Part of a small language model's weights.
Architecture: rotary positions, untied embeddings, capped logits.
Each number is 200 + 20 x the weight over the matrix's rms, rounded and kept within 0 to 999. Layers, rows and columns count from 0.

# down: layer 3 MLP down (transposed), 256x128, rms 0.308, rows 61-113, columns 64-127
# up: layer 3 MLP up, 256x128, rms 0.303, rows 62-113, columns 64-127
down61,186,174,158,195,178,201,184,216,194,202,220,197,207,157,227,196,187,178,176,215,197,211,162,234,185,197,192,199,199,194,195,203,209,199,200,206,211,176,208,203,195,176,216,154,186,212,198,180,239,187,200,206,219,201,208,200,199,197,167,169,256,240,228,189
up62,232,234,201,222,195,194,203,179,203,201,168,211,206,177,172,217,185,209,191,219,224,212,170,188,157,212,208,210,220,184,226,242,201,169,209,204,195,209,160,177,195,210,234,192,199,204,203,157,173,194,192,216,202,179,171,208,206,186,193,170,181,255,203,212
down62,254,159,260,190,186,218,198,225,188,212,207,161,196,218,172,228,209,197,190,143,214,198,199,185,224,201,191,164,251,156,220,196,195,158,224,242,183,203,191,183,208,200,202,183,178,188,198,166,220,217,181,197,183,210,194,185,213,179,237,188,237,259,219,233
up63,174,232,174,233,177,234,207,199,180,182,175,200,224,169,222,230,200,222,208,197,202,167,200,195,185,164,197,208,181,218,204,206,188,173,174,217,200,201,216,212,237,164,224,203,183,197,197,205,163,201,206,183,231,193,178,224,203,217,196,202,165,193,186,206
down63,216,203,175,232,206,224,183,215,191,200,210,214,211,207,226,173,217,144,201,188,155,195,202,182,234,164,198,180,222,177,169,185,167,210,222,230,218,213,186,196,235,206,191,204,222,191,187,194,181,176,201,214,192,201,198,191,214,212,171,195,197,194,187,197
up64,190,208,194,182,168,186,229,229,231,189,195,190,209,176,190,207,205,157,218,189,205,197,201,232,217,207,191,209,219,186,189,194,175,218,212,251,191,193,174,203,209,196,166,186,165,219,202,227,203,210,202,207,194,196,197,189,208,222,177,188,192,186,197,210
down64,185,178,199,180,166,197,200,249,230,216,215,194,209,185,167,208,188,205,211,228,242,187,185,176,208,233,210,197,220,184,185,188,182,196,197,199,183,252,192,217,195,234,206,205,211,204,185,175,188,209,221,207,207,181,196,181,226,170,195,222,189,183,166,208
up65,178,196,204,225,233,193,223,167,187,200,219,209,196,224,202,200,199,177,211,181,212,193,226,191,160,205,203,161,198,203,223,202,201,197,180,156,171,191,203,215,189,184,192,223,199,216,191,212,174,234,200,182,190,215,211,205,196,207,204,174,178,185,175,167
down65,213,179,221,193,253,206,202,183,206,178,206,209,206,207,177,189,218,217,189,211,183,192,222,196,188,222,233,170,231,204,221,235,165,189,202,209,199,188,195,227,192,167,195,193,199,186,232,234,211,184,182,195,197,202,181,172,188,231,141,206,154,194,200,210
up66,192,217,170,181,216,214,187,179,175,212,239,186,195,205,207,225,226,150,215,185,186,193,183,199,221,167,230,206,218,213,213,219,172,186,187,191,220,234,224,213,191,200,191,202,243,228,228,202,207,218,218,215,204,209,197,194,204,222,192,206,195,183,200,193
down66,177,212,216,226,212,179,212,202,212,196,158,214,169,205,193,192,191,211,159,190,191,228,226,209,211,187,199,189,226,224,252,187,213,180,157,180,172,198,211,198,224,197,199,203,214,185,226,224,193,177,197,179,222,236,207,194,213,181,202,174,220,217,239,184
up67,196,193,192,201,214,211,213,193,185,169,177,210,188,237,240,188,204,234,176,204,203,180,168,183,226,179,219,221,212,198,194,193,236,195,247,199,200,191,211,216,202,219,197,186,188,224,208,173,161,187,214,226,196,163,207,196,200,193,227,191,208,184,192,199
down67,226,200,196,221,199,205,196,182,213,194,194,192,194,179,198,236,165,185,169,227,221,203,194,192,198,257,186,238,174,205,187,203,168,160,177,196,230,231,208,212,222,172,180,234,143,223,208,176,180,189,183,190,202,197,230,188,233,240,201,166,213,200,213,147
up68,209,254,217,199,235,207,204,163,165,196,203,201,187,157,202,190,243,210,191,182,226,196,207,213,226,219,191,252,214,217,180,201,198,185,213,198,198,176,211,208,179,197,194,224,204,170,211,226,176,169,242,215,140,219,227,201,220,208,191,208,178,194,191,173
down68,193,179,191,191,205,229,198,216,215,178,158,194,196,223,186,188,203,231,226,246,163,194,223,185,180,224,226,190,212,208,226,202,192,194,210,189,202,189,171,156,195,207,205,215,154,196,192,228,187,181,183,209,217,208,207,212,213,204,200,210,141,186,179,218
up69,205,218,228,207,163,190,187,203,204,237,211,174,161,175,169,207,207,167,215,212,188,201,171,213,245,185,192,229,210,209,195,188,169,223,254,224,159,187,239,208,195,221,198,218,211,193,171,195,188,235,191,217,162,185,168,167,189,202,227,236,202,216,188,156
down69,225,188,218,187,200,216,204,231,225,174,212,188,174,205,212,182,190,218,203,187,189,208,185,210,229,231,214,180,215,207,188,194,193,199,202,170,197,229,216,220,188,177,235,194,191,220,199,169,227,192,206,196,162,213,208,215,200,201,180,216,184,181,189,213
up70,201,177,183,229,210,183,196,176,198,183,212,231,208,212,196,200,182,191,221,199,176,179,201,221,195,190,210,202,199,189,179,193,214,211,254,213,178,193,188,150,190,234,187,198,186,217,219,214,184,199,196,204,215,217,224,206,229,200,183,223,179,225,196,188
down70,208,158,182,193,201,191,195,185,188,211,236,207,207,173,216,176,173,208,177,168,186,181,203,199,183,218,181,212,213,198,170,218,206,216,188,225,190,190,226,224,188,186,178,204,197,209,214,222,196,166,207,203,202,255,198,193,211,212,171,230,209,192,160,210
up71,224,185,186,193,216,193,228,193,232,203,195,181,175,186,196,175,221,183,210,207,217,187,190,152,217,199,250,169,202,206,203,152,179,184,175,175,189,184,192,183,214,201,209,192,210,181,224,209,190,190,224,228,178,184,218,184,210,178,187,212,232,221,206,186
down71,214,214,155,196,190,192,203,200,201,185,199,222,184,178,207,220,203,180,193,149,241,212,191,210,202,146,228,146,180,193,195,172,182,214,135,165,176,200,184,195,198,201,177,177,183,208,197,217,189,188,206,197,171,208,215,173,218,191,146,195,195,207,207,190
up72,207,200,192,194,211,230,221,225,200,204,219,201,217,215,228,209,197,195,228,200,185,190,187,194,207,203,209,240,162,156,181,195,212,180,162,243,205,172,209,221,177,203,195,209,200,220,212,216,243,177,236,202,226,212,216,196,242,207,189,175,179,218,179,216
down72,212,190,174,200,168,204,187,248,169,197,230,218,187,216,170,225,197,194,232,192,231,186,166,210,159,188,163,190,161,210,238,189,197,197,191,220,202,243,237,199,181,208,173,184,177,208,170,198,186,217,160,177,189,175,198,182,174,200,218,177,190,194,214,183
up73,157,178,197,220,196,196,174,164,220,232,223,176,181,190,204,218,194,193,226,174,224,213,226,205,191,209,196,162,223,206,163,201,221,221,193,181,235,202,188,193,197,223,210,198,227,209,203,219,225,179,182,177,184,217,180,199,199,206,207,203,208,213,200,204
down73,244,207,192,213,193,213,215,206,183,197,209,186,239,208,196,215,226,229,176,204,210,197,187,192,160,202,213,200,218,233,192,199,192,183,189,190,187,191,210,195,220,179,170,216,186,189,158,198,211,201,201,179,249,223,201,197,196,188,192,158,219,198,196,175
up74,155,197,199,182,198,162,198,210,211,199,222,221,199,213,239,187,208,226,210,203,170,179,233,172,179,199,170,223,203,172,204,174,245,166,213,197,231,203,182,224,198,204,208,175,218,187,206,197,195,183,166,223,199,202,191,198,190,204,172,220,208,190,222,217
down74,157,211,200,174,188,225,191,216,235,213,183,209,180,200,184,201,169,249,215,183,131,195,180,194,180,209,221,180,193,217,197,184,232,213,212,233,208,222,201,202,178,172,258,209,195,173,166,199,176,194,183,208,188,183,190,232,169,213,215,225,196,222,190,200
up75,196,235,165,178,206,192,203,177,196,202,209,214,179,186,184,197,167,191,181,196,201,217,188,189,202,214,225,191,206,186,194,195,208,191,226,218,198,171,220,232,211,189,208,200,218,190,211,235,190,230,174,193,209,235,183,180,195,203,186,202,182,205,197,183
down75,219,202,187,211,193,230,207,204,167,198,215,192,191,219,211,206,262,174,183,161,190,177,225,212,202,191,182,182,199,202,195,181,205,201,186,200,172,210,186,226,193,199,180,212,241,223,209,197,189,159,226,186,204,186,209,187,183,178,214,197,200,212,191,181
up76,216,199,194,226,183,180,176,215,187,232,219,189,168,236,224,207,188,204,183,219,215,200,212,183,171,195,189,207,227,226,199,204,209,199,224,160,201,199,218,186,152,236,245,175,194,201,187,198,219,142,185,194,214,198,167,226,246,240,192,193,206,212,187,182
down76,193,210,157,193,213,215,224,192,183,175,193,194,223,175,190,176,231,212,208,172,163,200,198,206,204,190,170,195,235,191,185,223,199,189,210,177,227,187,201,187,207,186,216,168,214,189,207,206,186,204,174,187,201,215,203,172,181,215,162,197,175,171,219,215
up77,186,201,166,171,196,191,163,176,206,243,209,188,154,194,169,207,176,188,204,201,193,181,186,215,204,218,197,191,196,220,188,196,182,228,176,214,213,215,168,203,203,202,181,163,233,197,224,193,232,216,199,226,181,185,197,244,205,170,202,205,187,212,163,194
down77,177,162,192,215,190,187,174,168,194,207,201,243,211,227,248,217,214,220,187,214,173,238,204,181,159,215,216,225,185,212,190,238,241,218,190,190,193,208,203,217,214,183,209,180,232,223,173,209,217,138,165,234,242,219,198,170,192,208,213,166,251,211,177,220
up78,195,190,189,184,195,229,220,204,186,215,187,156,196,225,180,205,213,232,220,195,170,192,206,166,209,160,218,204,170,187,149,183,204,217,187,205,175,181,230,202,189,214,211,211,188,213,205,201,191,187,214,187,201,194,207,182,234,214,220,225,215,195,194,227
down78,238,162,184,195,188,192,205,207,173,189,225,233,217,209,216,201,192,210,184,217,192,195,177,189,176,177,188,210,237,201,214,178,216,212,222,199,189,179,223,237,220,200,227,215,205,223,195,194,191,172,211,217,184,207,215,189,193,204,186,199,213,200,191,214
up79,201,195,227,200,193,199,237,204,219,214,213,195,223,201,210,198,206,206,186,205,182,221,170,174,185,216,222,191,202,210,183,202,196,182,224,257,215,229,211,201,221,187,175,179,246,180,212,228,214,181,192,207,200,218,210,163,245,209,207,222,186,196,193,227
down79,178,173,205,197,227,196,207,233,197,180,210,234,219,182,163,183,198,234,207,186,212,191,211,193,204,186,218,190,203,210,197,172,217,194,187,186,189,173,198,209,176,214,221,220,189,191,212,184,193,206,232,203,179,211,189,206,182,199,218,224,203,196,216,202
up80,191,168,208,220,187,195,218,209,219,205,221,177,207,192,187,203,236,194,189,214,214,207,207,241,179,223,216,191,189,195,196,198,185,229,222,180,202,249,181,173,222,244,185,173,185,196,177,201,226,184,172,183,170,161,227,196,211,220,173,180,194,182,194,238
down80,240,199,190,189,186,220,177,164,197,242,189,210,185,225,185,238,212,204,181,170,194,218,219,201,212,238,195,181,179,183,202,208,210,204,218,209,210,207,223,214,232,173,205,245,190,207,201,178,240,223,189,195,190,175,188,177,214,187,217,225,239,204,184,174
up81,201,201,179,214,188,185,205,200,157,194,196,184,203,183,213,188,230,199,190,238,216,161,203,207,216,197,212,188,194,178,183,194,230,229,186,231,212,216,160,198,227,191,191,211,187,185,175,210,201,222,210,164,185,177,207,162,228,199,180,241,205,212,201,196
down81,240,192,174,202,204,212,246,217,208,217,217,197,187,222,174,182,208,202,177,237,224,208,211,217,180,192,197,152,202,218,173,211,198,201,211,232,189,173,197,189,226,198,199,194,196,207,230,178,237,219,204,203,179,205,221,237,203,206,225,204,216,199,199,197
up82,192,198,157,180,202,178,204,225,196,214,208,206,257,248,223,186,215,222,213,221,198,226,185,199,196,200,194,174,229,218,194,180,204,208,201,210,154,198,199,184,221,186,220,181,169,209,193,215,208,220,227,188,207,218,202,216,189,175,172,186,210,206,187,202
down82,166,151,206,222,182,221,195,202,224,195,206,226,220,198,223,208,177,204,195,211,204,222,221,183,230,225,221,202,187,173,236,190,176,177,195,188,151,216,213,186,187,215,202,204,227,184,173,234,169,152,190,192,172,207,182,198,179,213,187,186,235,174,212,227
up83,216,216,184,180,218,245,203,241,219,187,171,193,182,219,202,213,225,230,190,203,204,210,186,265,174,212,204,201,188,195,183,196,195,213,199,210,197,209,172,189,215,234,227,195,203,213,224,253,140,194,180,228,222,219,226,182,221,228,212,226,205,215,199,190
down83,212,184,210,205,190,215,176,209,224,190,196,231,170,188,208,187,154,188,160,221,206,194,220,181,196,203,212,225,202,193,201,183,194,190,169,183,190,237,227,190,226,214,208,243,182,197,227,208,218,200,202,208,176,208,198,210,227,166,199,163,159,174,171,170
up84,266,210,197,200,216,197,239,230,217,194,203,185,197,200,201,159,244,184,232,187,216,168,226,186,179,199,217,216,203,181,208,220,207,195,196,215,232,184,173,181,230,168,188,197,244,214,212,185,212,175,212,172,170,245,192,194,191,197,198,181,183,203,201,193
down84,224,191,192,178,211,195,209,164,228,190,196,215,185,238,181,156,190,212,184,176,209,191,217,159,202,210,198,171,189,218,171,197,187,224,204,194,172,186,211,222,227,221,195,174,222,178,156,189,187,198,201,201,185,200,168,163,195,202,171,190,206,187,195,239
up85,185,212,216,222,193,198,160,206,207,222,173,223,191,186,179,196,189,198,168,197,192,207,216,203,197,205,203,189,214,188,202,190,214,183,193,200,232,168,194,164,197,206,174,186,191,207,192,202,168,226,195,212,190,163,216,238,193,208,195,188,190,190,169,213
down85,214,204,240,179,200,222,196,207,215,221,215,224,188,190,203,199,252,221,170,222,216,221,200,198,188,216,191,198,158,219,198,222,183,232,222,179,233,192,180,211,184,209,185,184,188,207,226,182,218,193,203,192,200,179,208,225,217,198,202,194,228,203,211,224
up86,185,168,170,171,200,170,187,160,199,195,188,202,175,178,212,196,189,210,233,193,221,223,206,201,198,230,175,210,182,193,234,207,171,214,197,221,220,225,184,242,209,194,189,205,219,221,186,223,215,198,220,221,194,204,198,201,224,180,188,228,174,194,188,222
down86,198,183,210,225,205,210,216,215,188,164,188,178,188,219,196,231,189,176,203,259,182,214,162,212,175,225,217,174,174,192,228,201,187,213,216,208,177,198,225,167,193,212,175,167,223,167,201,178,183,227,189,195,195,200,201,191,161,211,213,204,176,147,187,206
up87,188,204,238,216,188,201,215,232,187,255,220,187,213,197,221,186,169,182,204,175,215,212,188,193,222,234,185,245,219,231,165,197,170,168,202,174,224,216,235,204,193,169,202,202,215,178,221,216,189,131,210,197,217,210,212,205,208,197,201,216,177,207,167,200
down87,211,260,185,205,197,189,231,221,172,190,194,244,161,189,164,228,157,218,220,191,218,191,189,183,231,171,161,193,203,198,188,222,173,200,202,229,207,175,216,206,225,207,226,216,195,174,204,242,222,236,222,150,230,167,199,219,195,208,226,219,225,226,216,181
up88,211,191,208,217,182,171,190,190,193,198,230,183,209,198,182,207,182,182,224,181,216,201,185,267,178,166,230,171,162,197,214,185,205,189,174,206,187,162,185,230,184,208,197,178,208,178,202,188,201,188,185,207,213,198,198,185,220,202,156,190,200,238,156,201
down88,177,193,185,181,210,231,190,207,209,213,169,212,178,215,155,184,217,217,214,180,216,233,185,199,150,235,200,209,195,195,208,204,202,204,225,228,198,164,181,199,170,202,247,215,211,173,185,174,186,193,197,233,200,165,225,203,216,210,200,185,210,221,206,179
up89,228,203,199,181,222,182,213,201,222,248,191,186,204,188,199,230,196,229,245,203,200,197,190,252,206,181,196,205,181,207,223,209,188,187,189,203,210,215,195,194,209,228,224,162,201,175,217,174,221,177,170,200,230,207,211,217,174,223,204,205,212,230,184,214
down89,226,195,171,192,181,201,205,191,169,181,190,218,185,193,174,211,228,210,216,195,206,182,208,198,214,183,194,219,214,145,231,188,202,173,230,180,202,189,204,203,198,150,208,173,170,206,242,208,213,188,229,217,190,194,213,188,187,189,207,205,213,203,216,236
up90,221,240,210,207,193,213,208,186,185,191,205,194,216,167,189,182,216,214,218,216,217,215,175,202,209,199,200,193,225,235,213,202,228,227,219,200,185,195,196,209,189,186,229,159,202,214,205,179,247,235,206,197,228,267,180,200,245,212,212,177,213,180,193,232
down90,216,205,212,224,197,206,147,180,198,176,199,194,182,192,228,211,217,234,163,194,178,172,181,250,178,212,204,173,181,174,166,224,189,175,217,205,202,214,224,220,220,177,213,202,179,233,204,181,209,223,191,180,204,202,195,192,212,176,170,209,197,216,209,217
up91,164,172,195,202,224,185,210,189,220,213,158,201,187,183,207,203,199,232,228,205,197,211,211,209,185,202,202,219,164,209,181,190,195,185,224,189,206,209,180,237,134,242,240,219,212,225,221,175,215,194,198,202,199,179,200,181,234,192,218,226,205,185,211,200
down91,222,219,193,190,213,162,205,175,195,183,181,218,217,231,207,192,154,168,208,229,174,181,209,211,187,212,167,184,159,198,202,201,171,192,206,170,225,190,198,209,212,173,181,210,208,217,192,209,221,204,214,170,194,244,205,181,216,222,200,198,196,196,201,177
up92,199,205,200,241,232,220,192,210,163,193,170,226,266,165,204,193,191,206,217,179,176,216,224,203,193,182,239,222,183,172,176,185,196,209,200,198,221,211,204,209,193,219,170,216,209,218,193,158,157,217,223,174,203,202,218,224,195,205,211,186,200,165,190,209
down92,182,216,237,192,179,197,209,200,190,202,205,206,184,211,223,181,225,185,202,211,196,202,165,204,167,205,204,191,211,212,207,206,186,190,207,200,213,225,187,184,193,178,203,215,175,183,203,211,182,201,221,232,190,211,178,208,196,212,194,198,212,238,216,206
up93,192,171,191,203,194,212,193,216,187,205,202,186,201,171,199,188,195,198,198,183,146,181,202,233,252,184,197,211,187,209,220,193,232,159,199,202,183,205,203,201,226,175,195,219,197,218,211,210,179,228,200,171,195,208,220,213,201,204,146,188,187,198,216,193
down93,210,162,205,190,216,216,194,217,246,201,230,203,224,189,216,194,172,183,219,224,198,208,232,178,208,213,218,268,188,202,214,207,224,180,165,211,198,214,192,226,217,185,198,224,180,183,186,199,198,214,153,191,200,201,216,211,242,212,183,206,248,202,184,187
up94,177,199,182,169,196,228,232,226,196,231,221,193,197,200,190,189,216,188,235,199,215,144,195,168,230,155,194,225,183,188,202,228,188,192,205,229,186,192,232,211,221,214,212,197,202,203,201,196,187,212,228,214,218,192,182,195,195,214,193,148,180,171,196,228
down94,149,183,216,221,174,225,234,210,169,176,194,206,185,182,204,229,187,179,202,197,147,154,156,229,213,237,221,192,250,180,187,238,210,177,197,221,220,215,174,235,192,210,199,217,198,196,197,224,185,175,171,202,233,176,192,204,195,236,195,229,181,221,201,179
up95,198,198,203,200,234,192,212,213,192,198,186,204,163,202,215,197,212,190,200,182,175,153,211,210,207,175,197,206,196,206,202,222,220,208,208,208,206,183,212,211,184,198,227,239,186,189,201,230,206,204,196,181,137,196,211,189,187,202,201,203,209,183,203,195
down95,189,185,231,175,199,188,177,223,192,174,200,168,227,205,192,222,235,206,191,208,185,202,204,184,231,187,210,176,173,199,173,189,219,193,209,188,158,184,191,209,203,194,210,172,211,193,209,183,191,230,203,241,194,178,206,226,202,212,188,233,213,224,178,207
up96,185,219,177,199,209,216,188,184,198,208,242,170,209,172,217,224,200,212,206,193,196,217,151,188,191,173,237,190,198,201,184,239,211,235,205,170,179,200,218,177,190,189,194,198,189,218,208,214,181,244,215,217,201,219,211,235,183,217,177,204,229,219,186,148
down96,219,175,229,195,206,223,186,158,174,200,195,227,227,219,203,152,232,220,198,203,216,193,205,204,225,220,203,184,199,170,193,186,212,168,177,172,222,199,218,192,224,172,201,203,185,159,192,237,185,201,192,211,183,178,188,221,202,188,204,209,180,155,233,175
up97,178,205,211,190,208,202,211,230,186,211,210,179,164,189,212,205,216,174,162,205,175,171,224,167,243,163,173,186,219,164,194,202,214,206,187,201,193,174,185,206,199,200,178,194,201,185,212,226,200,240,181,216,204,220,219,185,217,220,186,181,201,215,221,189
down97,230,199,251,172,237,207,169,207,201,187,165,217,194,195,180,201,200,212,193,218,195,219,216,215,186,215,197,226,227,204,221,170,221,194,202,203,198,195,186,234,191,213,196,210,215,156,228,178,196,188,175,184,216,206,196,227,179,199,199,184,209,183,198,208
up98,168,217,207,229,238,176,173,247,207,196,217,214,226,225,201,187,192,174,202,192,182,188,170,201,217,239,192,193,187,210,195,179,207,185,204,164,227,215,195,171,210,182,174,209,179,210,193,188,196,240,207,180,206,197,209,212,183,204,178,227,216,254,216,212
down98,219,174,215,169,229,205,200,197,180,199,206,232,225,196,194,185,222,230,195,202,193,212,200,185,207,189,220,160,187,184,208,188,195,188,172,219,164,174,227,233,188,206,228,194,213,184,197,165,173,197,183,179,214,180,185,192,159,161,198,168,230,210,211,170
up99,172,195,218,185,165,168,233,168,205,225,255,183,209,199,149,224,216,187,260,205,194,262,192,206,187,194,213,223,208,219,181,204,221,212,219,171,173,203,185,189,205,167,215,190,194,186,220,185,230,207,202,218,165,167,222,201,213,192,218,202,172,225,183,191
down99,209,208,117,195,224,212,202,183,208,211,198,185,214,147,194,190,189,192,203,205,183,175,211,241,179,191,213,201,222,182,168,196,207,188,166,189,187,219,218,195,203,218,218,224,179,238,200,181,209,212,210,201,191,187,193,236,201,230,190,199,210,214,240,207
up100,214,182,203,223,243,198,176,178,224,208,215,184,201,226,255,193,205,219,231,224,207,189,187,181,184,184,202,197,217,227,144,212,235,195,203,190,189,197,222,211,228,187,216,189,247,208,222,191,204,213,206,198,205,225,190,198,195,199,205,217,192,215,200,238
down100,192,250,196,200,210,154,247,173,221,206,218,199,228,182,219,219,222,236,209,194,181,175,231,196,197,170,180,219,198,189,229,203,211,219,223,185,188,195,167,194,173,245,216,206,198,219,220,204,206,176,229,222,185,187,225,211,214,188,199,212,201,221,207,224
up101,204,196,209,220,202,206,197,238,208,229,197,228,174,156,188,190,202,193,189,176,204,198,220,214,228,217,222,198,160,230,196,209,219,198,245,204,201,197,231,228,198,207,199,174,189,207,204,174,177,208,169,232,203,227,195,199,190,176,190,214,196,213,217,203
down101,220,212,200,197,187,168,209,209,202,165,202,222,219,167,194,203,197,198,187,179,220,182,172,184,204,227,184,215,205,174,177,225,234,217,184,144,226,218,192,179,231,180,176,183,196,180,193,184,230,182,199,185,239,188,200,237,202,168,220,178,200,209,197,215
up102,204,225,177,160,204,207,210,172,210,213,241,203,187,191,164,202,237,217,251,224,210,225,183,205,182,231,180,211,232,179,199,185,207,214,183,187,189,221,176,205,201,229,165,180,190,208,186,185,207,221,162,218,173,167,215,198,233,199,209,217,218,183,215,203
down102,208,196,184,196,206,213,212,216,150,162,201,238,219,162,172,207,180,201,232,199,205,174,199,194,212,208,224,195,167,159,185,211,225,177,222,234,244,229,239,167,203,221,182,196,192,192,220,211,211,179,190,190,211,165,218,202,175,197,234,184,228,225,191,190
up103,190,218,198,234,210,207,231,188,154,244,184,207,203,213,204,211,176,187,176,202,191,203,197,201,189,225,186,252,194,191,203,174,189,190,210,168,174,193,164,211,188,207,229,162,214,191,171,221,192,208,198,198,225,198,171,170,224,216,208,214,195,214,203,195
down103,221,219,177,204,189,224,224,193,196,192,178,218,197,180,172,229,229,156,225,228,224,210,203,164,193,186,199,198,213,165,242,224,195,191,180,202,211,203,196,187,207,199,213,227,162,223,201,199,259,181,222,201,202,185,242,196,195,181,208,196,228,225,220,216
up104,201,196,208,187,197,215,211,200,172,194,175,185,200,186,220,167,189,163,218,215,202,206,235,216,218,171,212,202,183,210,223,205,180,218,186,214,192,203,182,173,208,230,215,202,203,178,207,208,216,168,221,213,202,195,193,186,227,211,197,195,192,210,210,165
down104,215,233,173,206,216,213,151,196,190,180,201,208,198,202,196,193,195,200,185,192,205,165,219,199,162,191,207,196,172,160,183,214,214,186,241,221,217,184,206,234,195,205,212,220,199,200,195,215,211,189,203,195,218,197,185,200,221,194,187,195,195,222,230,156
up105,180,232,206,195,182,175,218,179,201,204,171,205,208,206,241,196,186,199,245,183,203,204,187,220,261,186,196,185,189,246,190,208,206,212,184,231,193,186,187,191,180,159,210,203,185,220,202,228,171,193,216,223,232,218,174,208,208,229,197,198,183,209,211,204
down105,161,220,159,232,186,208,207,213,212,207,201,233,197,180,194,223,202,213,206,181,210,196,193,218,130,190,194,189,217,251,188,192,178,179,207,195,210,204,221,227,189,243,212,227,198,200,198,197,208,186,182,206,220,205,172,209,219,205,198,177,222,207,214,218
up106,195,236,183,190,196,207,186,211,223,203,182,204,203,205,186,224,192,195,183,182,195,170,199,252,194,240,207,231,174,213,158,168,184,201,172,156,203,200,159,175,174,215,209,195,200,190,203,177,227,185,185,170,212,211,184,210,181,221,188,181,193,184,221,230
down106,206,189,198,185,209,188,210,176,192,221,185,209,203,193,219,192,197,245,224,176,202,171,228,202,201,210,193,195,234,171,186,195,213,189,183,196,199,207,245,175,261,249,178,181,188,210,197,217,202,179,224,185,213,200,233,209,198,197,218,191,203,243,187,185
up107,195,208,184,202,200,200,197,183,175,196,196,196,170,232,189,223,221,192,219,162,214,177,214,191,182,194,223,176,190,210,165,184,213,149,203,193,190,210,152,226,192,204,180,227,196,179,170,181,192,226,174,196,184,189,194,219,195,186,197,209,194,175,234,201
down107,201,191,196,203,215,196,212,206,191,229,209,209,231,175,222,178,203,221,204,199,206,204,222,177,191,221,209,227,241,173,181,189,211,174,203,209,184,196,194,213,227,215,238,221,217,179,197,210,173,193,210,186,218,171,174,207,154,204,208,205,212,206,203,190
up108,211,213,176,189,172,198,212,220,197,166,198,187,190,219,199,198,192,191,247,204,232,222,193,214,183,223,213,170,191,186,204,223,211,174,217,203,208,241,187,228,176,214,204,163,208,189,212,185,212,183,182,218,199,188,220,167,210,192,178,202,192,189,226,213
down108,249,199,198,177,155,204,172,158,190,221,181,172,208,207,210,199,206,196,203,231,200,198,157,191,199,150,197,214,237,179,203,198,240,178,187,228,183,211,184,186,196,189,227,211,190,207,210,213,196,176,187,204,217,231,227,225,189,190,185,201,193,186,218,214
up109,208,210,231,204,212,233,215,227,182,160,229,187,204,212,185,175,183,201,213,204,200,197,206,204,200,185,229,202,163,200,180,198,191,219,180,209,206,186,210,223,188,200,199,183,209,217,207,208,214,217,185,225,197,188,213,179,225,224,173,208,204,195,190,184
down109,210,218,193,212,178,197,158,180,216,211,217,204,184,219,189,201,201,232,208,195,187,208,198,188,202,188,215,186,196,205,190,225,175,221,223,196,179,201,188,205,196,185,242,223,225,215,172,183,194,179,234,207,204,204,220,194,213,181,196,189,212,192,214,187
up110,191,180,231,199,206,210,240,225,227,201,200,203,228,189,204,167,200,163,210,222,204,192,189,224,230,202,229,229,191,196,189,180,193,223,188,199,198,210,212,223,205,204,212,204,230,201,196,180,211,227,215,216,194,196,200,194,232,224,207,209,194,200,206,198
down110,173,172,184,196,219,212,191,179,220,228,213,225,249,220,191,245,216,246,188,223,247,211,180,182,199,164,230,195,211,207,201,203,188,202,219,208,176,193,227,229,194,185,186,207,215,200,190,177,222,194,179,188,206,201,177,193,189,226,221,225,202,209,216,182
up111,191,204,193,192,184,210,189,202,186,194,183,217,218,245,179,185,210,191,225,208,169,179,185,239,223,195,192,217,195,221,210,235,181,228,207,145,182,227,179,202,198,212,194,206,176,188,220,191,217,202,192,190,163,204,189,220,202,223,186,219,193,188,201,173
down111,202,209,209,220,215,217,206,214,197,210,158,200,233,212,198,204,204,183,234,201,164,200,173,207,193,208,203,197,211,167,216,224,194,160,208,207,200,189,221,200,215,196,231,158,199,169,214,210,214,200,189,189,192,211,205,232,191,206,204,213,149,184,202,227
up112,171,179,178,188,167,196,228,217,222,206,209,168,178,203,191,196,194,187,205,179,197,219,196,220,207,185,204,185,218,237,242,211,217,185,214,178,177,223,165,154,194,172,187,176,225,199,190,191,253,164,213,239,204,184,186,203,228,207,170,212,212,215,220,215
down112,213,206,182,217,192,187,194,217,225,189,193,199,175,162,216,206,209,225,176,218,174,205,209,185,226,191,206,177,186,190,193,192,218,192,218,186,180,215,172,199,178,215,196,205,204,182,199,202,203,192,214,201,186,197,221,214,188,198,227,196,207,219,200,222
up113,145,240,213,211,190,224,206,173,188,232,206,194,175,207,219,217,209,195,181,237,231,221,210,140,174,200,169,223,207,208,210,173,200,219,225,181,190,175,196,221,212,173,192,225,180,200,222,196,156,184,163,182,209,173,252,166,199,211,216,217,186,159,202,195
down113,190,217,206,223,227,251,158,221,208,187,165,174,199,178,228,184,240,232,157,157,186,196,179,207,176,221,203,151,203,195,186,203,224,197,200,181,193,151,198,192,206,223,228,243,191,192,209,212,197,219,195,180,187,199,200,197,214,207,193,186,165,217,222,212